From a checkpoint of a small transformer trained on Wikipedia: 9 layers.
Each number is 50 + 12 x the weight over its row's rms, rounded and kept within 0 to 99. Layers, rows and columns count from 0. The size before them is the row's rms in percent of the matrix's.

# layer 6 MLP up, 1024x256, rms 0.0651, rows 286-307, columns 192-223
091:52 42 54 58 47 60 40 53 37 44 44 71 57 47 41 59 45 57 57 48 44 50 41 84 58 26 56 56 24 66 51 34
117:33 45 42 37 38 62 42 49 58 34 60 66 61 57 41 57 32 44 57 66 56 54 73 64 44 47 56 62 48 64 42 51
091:51 35 64 39 67 44 56 40 49 45 51 55 56 40 33 53 55 59 40 58 51 59 43 63 47 28 53 34 40 57 63 59
116:48 37 46 68 32 31 39 47 47 66 52 52 42 45 56 25 53 48 48 59 65 54 46 71 45 73 59 57 71 42 47 44
081:39 53 56 66 14 49 59 79 40 35 60 64 62 39 76 48 55 73 59 39 53 50 65 55 51 43 40 63 55 64 31 37
099:52 50 45 46 60 45 67 51 73 53 53 64 51 37 39 49 62 23 49 39 46 63 64 67 56 33 57 49 53 39 63 45
094:46 59 32 51 50 59 56 46 35 73 52 36 42 44 61 39 64 48 48 67 15 51 61 45 66 52 50 56 48 44 46 59
091:76 37 42 25 56 72 56 46 32 47 56 55 70 53 63 47 32 39 50 47 47 65 40 49 38 46 54 68 59 56 62 33
104:33 50 60 48 60 33 45 54 40 63 42 54 64 57 58 29 52 68 49 59 70 48 68 63 57 61 60 80 58 57 66 46
105:07 68 42 40 42 61 75 61 47 59 46 56 44 66 47 60 59 59 68 37 29 32 68 76 63 63 58 69 56 64 68 26
099:63 30 21 33 43 42 64 41 53 51 34 50 77 48 58 44 49 53 41 62 66 52 40 49 46 39 53 61 29 55 64 47
109:42 39 48 39 51 28 49 47 48 70 49 61 55 48 43 54 63 33 47 53 52 66 62 36 55 41 42 59 50 45 44 48
099:47 48 30 51 36 58 42 36 35 49 46 42 41 32 35 38 29 42 37 66 36 41 66 64 57 60 45 54 39 36 33 55
110:35 43 59 33 57 60 48 41 69 51 52 51 51 38 33 52 51 44 43 31 25 55 63 50 58 61 56 54 62 42 43 61
096:33 12 54 37 43 57 54 56 54 55 42 66 40 62 40 53 36 43 43 19 33 44 62 58 76 36 53 38 34 34 35 59
098:56 56 36 54 34 26 42 56 64 70 47 53 44 56 54 65 34 50 25 45 54 61 52 31 53 26 64 46 64 52 63 46
113:45 41 43 62 44 58 43 45 35 36 13 41 71 52 46 47 51 38 41 50 41 63 36 29 43 50 71 50 43 67 56 43
115:35 33 44 41 50 56 88 29 56 57 59 72 45 52 62 47 58 38 62 49 43 37 47 54 55 42 49 67 57 48 52 26
103:37 34 27 33 57 44 59 43 28 45 57 47 48 57 54 43 48 41 57 70 54 58 79 50 64 65 51 32 52 53 27 63
096:50 43 58 45 54 55 46 35 40 38 49 71 48 50 47 44 47 43 31 38 59 76 49 80 47 64 49 38 45 52 44 56
108:46 63 35 38 53 42 53 85 54 54 29 53 32 33 33 57 48 58 29 47 45 62 61 61 56 58 50 41 52 40 55 33
096:41 39 60 56 50 44 37 33 68 38 66 45 61 55 40 50 48 54 46 38 54 64 62 44 41 66 61 57 37 71 73 50
# layer 6 MLP down (transposed), 1024x256, rms 0.0501, rows 286-306, columns 192-223
090:59 33 36 39 60 58 46 62 48 48 45 41 49 62 29 59 62 49 58 45 66 62 43 22 32 48 57 42 43 62 52 58
111:63 45 36 58 54 51 51 61 37 45 49 59 66 41 72 49 49 54 40 54 45 48 53 58 74 54 41 42 52 61 72 69
091:40 61 59 32 48 38 31 29 47 86 54 59 37 63 47 67 61 37 32 37 41 59 35 31 40 78 37 54 39 50 56 46
113:44 85 38 40 54 61 51 70 56 47 51 49 42 60 60 67 58 37 43 45 55 53 24 52 48 54 57 52 52 42 54 51
083:42 54 39 59 48 58 52 15 45 46 33 48 44 55 50 28 21 46 35 48 40 61 33 40 57 31 54 49 59 34 47 26
099:36 39 40 45 46 57 30 43 54 57 52 37 46 49 51 60 51 36 47 55 42 37 27 60 47 56 55 33 45 45 29 42
096:68 59 66 54 62 62 70 25 53 34 42 33 35 52 58 34 54 57 30 49 20 40 66 31 43 67 54 40 34 50 47 72
092:30 54 40 42 62 56 26 42 55 56 62 29 52 64 57 40 67 55 65 69 52 73 46 44 44 42 60 49 58 61 60 48
103:54 46 41 58 57 58 71 47 45 51 51 35 53 61 56 71 44 25 32 49 67 30 57 65 60 42 57 48 43 48 34 50
105:62 47 50 34 36 41 62 40 44 46 29 37 58 56 56 50 54 75 43 53 57 53 56 40 52 30 57 72 22 58 50 33
098:51 33 49 36 51 70 42 56 49 38 34 57 47 54 60 47 40 56 60 41 28 47 29 38 58 49 57 47 61 65 46 74
105:45 74 65 40 38 59 44 56 40 40 37 56 61 30 72 49 71 56 44 54 53 41 34 53 58 64 63 54 40 41 45 52
098:58 59 41 43 57 51 52 83 52 40 57 37 60 44 30 44 59 46 48 57 30 58 49 56 53 58 54 44 55 61 74 68
108:34 48 28 46 52 53 59 69 66 58 63 38 79 40 65 52 61 55 54 57 42 68 37 41 77 39 72 37 29 65 43 54
097:28 49 37 46 73 45 63 58 45 57 39 63 76 38 58 33 72 58 61 47 29 56 43 42 72 50 54 43 52 46 57 55
099:55 50 41 65 46 60 48 31 46 41 41 57 60 25 68 54 48 45 44 39 42 38 30 48 48 42 73 43 51 51 67 53
116:53 44 56 48 62 64 53 54 47 54 37 59 47 36 50 35 58 33 42 46 40 49 54 48 44 62 46 52 64 52 43 60
104:40 34 62 58 41 34 69 32 53 59 53 53 47 38 49 43 50 37 39 47 73 44 52 65 65 48 64 42 48 48 57 35
103:69 40 55 55 54 49 53 58 43 32 89 52 39 44 63 54 65 57 54 57 53 40 56 45 59 67 47 55 71 57 59 37
098:42 32 40 34 58 59 51 46 48 51 44 65 51 56 41 43 51 50 47 60 48 47 26 39 49 72 57 51 22 48 48 38
106:52 58 56 39 45 58 44 38 36 56 35 52 47 68 35 55 51 37 74 41 54 67 19 56 42 71 56 38 24 49 66 49